From a checkpoint of a small transformer trained on Wikipedia.
Architecture: learned positions, tied embeddings.
Each number is 128 + 32 x the weight over the matrix's rms, rounded and kept within 0 to 255. Layers, rows and columns count from 0. Numbers have three digits each.

# layer 6 attention value, 64x160, rms 0.0929, rows 43-63, columns 0-159
096157115088117135115156211133093143105170153129184066132142093131141086171068105124108150119135083100190098133101114152149095161129211127126155121167079132164107160139127158112130130090125154125166103155121174137154125117104134120090140114080121166146163078116113178111116132147029129184114110147144127130134148159167151155140158076103123127159118135087139137079143138122118122118145097111109184144138076091111063102132136118115092150210124167127168110171102101154166156093138128
198075127148117089172115141131172141079094081163151136162158139102123096123117099135173145080172154162155083155155130100150161148095097060117158119153121130168121147179111197123162033146116095144155123140138120109099111014212161078109062126110084145114163197089128152139070146196145089155104090099117121052136164130139103156199125099121116086097106177116176174135151095134009171159136106146078200110099107085116193138072153119140133124165083099140086170083080095100117099140138118
116130102135137153147113111147190138109164084149134127122133149087105133095101103152154164147197096141123047142168113105154138137119121159195148106082145160114133106112100157132161067141123165151127137121106137077108070082171158145132098140150194108086158165092113081113097116109135056158172095112110118107172192063118111099191063162188151114159168174114119149139114112143095128170126116108032149105089123115185241141168105132106123135092059114141122094081131150113105106142126110
157063134071121070157133104136113144130049159140117125093098112040099177155123107130115206100130134140051068121127115206131196115080168087100129069136226064112088139193102144144068249173129050135108108155144106110137146116183140071205128095128108116134145227129129098154145113165145148031115077101141159141137117159136170104176099127126102112140201150093112118130103140176079189169149111146130143095149151125117096150116125164142139112215104171118155181119102119078135148083127113
130118151226121079193156106133133130088125158107075113146104124160091179157175166112133087104106166184167169149083138113099129100069098104110123161098089139089184157196144141139099122127125069095140150121127124204133118139085093097145113151102116132147109180171152129180061090155103091136102158144122142103097051084162104114119125130146108120115084129094071116095097123120149119155116129124144078127108197171112088151070118124191169143151159105111129149165119122084118091095127210
122142202156156160125087122124124148115124087123163138164059180122127077128157167094159124116093078170173097125134142194140110153109146119184130193087092123123127189075114161206186085183141147114125154095134072049096102107088183183117134151136119130090178148134092136145084092126132109167176068058150172090146142070125083182144179125119142124074101144173097130154115093067140086128116154083126103140097131136176145135120119093094101111115113061128124099172102044120097157167125131
198169081069081183165054218122152140097103114147112116135169150184141074130156041148088119101095056127128051100180136111148092117148074144156115101150109149193104179135148070109177097124063152116137137164116154084103109090195067173156129113161125104050160138153101118113088161182127091172122133087078091142202161138095089154180130147138138116157104077163132174132182187122139095177113128116098160154118128025104116144102162164107098129137119143153144117122150055112194075122126101
154069114202064140082118095168114085077121145137136120113137165129140157144126137142131113061203136130126152134097130122120129170129112148127109181087071130104145100107121159104097044156128093154148149157118087163038109130133136134126109181119205085137129120142138185125114064113128089192112140131063119051087132052106086139181149152139135112156165143129065135117089153183149073183129135150098055130082118164180139128133153109163072152100146133127056172168145125155099132163133135
103122116138147166101072132134110079136179114119186091120170144100139131117123127127102151169165127078088095153090134124129111158158199154145113119120115071154175105083160109137109179141168113157110082150120165093130145191135098078106193106155151169145114061134145154094170198065071184114148146171134110146099144117117130103091134106165098121177176128145132143117131113213113131145138100086119149057094144135123080088186168121112057143132172184121153085170169179133146142154139166
090255049202115195173067205132160079156150099081111111140185136160109125135117108123156141191107089126156077131166138098125091140136137255173146127102063113146148173073123066165175092132135091162135132155067205145060096143141095180136141131158223144074161081112107122127077171064104068143178129085108119108161170033097101123123128151180098099172161110109097152122161142130160170158086143103093091144068170080108104133173144161097099112106097171151135002122201170106155092153113124
144120114218133158112127107151128127120126060111176094130152122140149147116090136126171148157173127160129172113107143093134079125134154143142103164099074114130163078103128103127107151110181063096127156097122095149085122117087111126125154175123119165149113033116115172114158131111161108230156095103097110075068160119116059194132162133127112111149143173123092127122140111152181109089114127101121112130104145170068136145134121092106128145082102167114063158245140118128095131144123182
176100114072107159121116062116119087124102143139104144079168124090158116145071049136083155107104101118025160063155141178104093065188085154077089135100160103127101058090098061132133191234089150129112128136122081087083147214128105165227189076195095114116124135158060136119170095166157146133158173111074122188136138186083136126200176161193110135159219080125134121139200197162171114171119153109128090148133109075124103142140070193074151110016135149138137165209166081120174115124123120
123149136093077119170211173113065113111100174113097130082088107161138147120176183133089065102088105161141143097168142159134106119126154083141078169141157140148144188177129093116088139104111091053099165137111090147165173107170116092143104130064121041124125151180182078107082113145080177107109175159132143138092054123162120146133123133133157141144067132193095116103100183100166069100137095166150167122167133178117123138120151122167106129112176128121120143095122141137099155129125106
137133127125079120182123133128083070153077143110088110079123062099144145104070177138148156151132141167135125053142154129136103125183209059153094191111064130175166140232087162137109111126176113060134132116122097145113118133122090047099086133131073121110113084118153140107132178128144104217153124170079156082035127190148104153173159124230131114140051174131126128123152149116085051091134129135146123109110135160029148134138106068106158126101121183111116106246171153125106126133139141
104214067079110145120080198131147207182169166134154089078112123136134149145120123125144167207107103107147088093079119146153066099128180146149140072109082196121119147176122088145033186062123150094161130141154160152104138141125082185134133200071149146115121129151112090150162087093163051135109104119092127159192139155144183163074102140105151133207164129098038124068085148127169113130129133138145138171112108095080053129144115136068131145151082179120134153127089124097127183097120119
154112159123115141136065065107122100170046128109092183111106152133129119120154151103108137164097115121044123124108143137118159098147112127163082154085185115122133118126130074191132184184163125150134115134140127087091167180130075148129138141189139101092117122158163128118120139092165146084192120135113155123096093136109073103153170173211115130111153102124113155175127142159147125153127164090163025130124168146101097125144155115140137112058140127119104109142164162151105103146129123
075134128130118080139222087150093044111136165125056139099112127105107176103098138151149077107182112135138168093214124129118105163139146187140086199102134140075156107135092167043138093128109192134098173097074141149126096101173189080174097077133186022160146180124125115118118079146101113132148163171151140137097115061137130074158088134166112134155131152148142126128127168143100104116145107137100126108116125171226200121179088160185100137032146120126105092063099207152121125118131112
187147126183115116152201099152115046072177087127117078181209134172136119144072065148142110169175136168112206103146144113108104128124128171097124163150083076164143104136114098035136135114130096100117138117134168131140111141129063061146125099109173148117112078151112161101114186160027182255080167184093099146114164176127100126123149098174115117102115143126135179129173104168139070092073129093111146141147113126130164129154129138116133119157132122127119058138177167061155065125139143
061158113142157108139108123117150106192148167092120136151146132099121115178117075111173144118108166103153155147146125150092137136146173169083118162149100125113120106094085172108149132149124205172106107109091156145175132148085169122158138061106170172154150130073089151148108129122047179083111152145200104166123100158154155086066127115121061138136135115152167128106145096132082148136149113099160156111129123071142122129135046177133136111091177125130187120097122174093180097098138143
145115107156160183096082181128137117200071164056125131126156084121134144056120115133109131104083157102168114162171117030128117150141127159200142112148072093158136095111188077127162219101112116114103146114058135168158111164086166116120199105216129166163140104107092103103150122135226125113147120082151126118116106101100124140119085210114122116165092084124150063149187149075135170093140127097150130100068212045031070158111099157110180143066153168128168178170156100145121122112119163
087131153092112089086129138118134131172145181094102136134107092139125137097161152129137122120113133091165166176100110074141182174089112129177131118110127175090081101137154175149160067048135199134153136102107168159170077159060183132067089106172182117153129097087128088122165111129185137133149131164188155099120090113135136080127082152084156138059074118081163118207156151055110147079161168152141130102120139154135122112119138097189154145148117101140134132068105159154114139140130103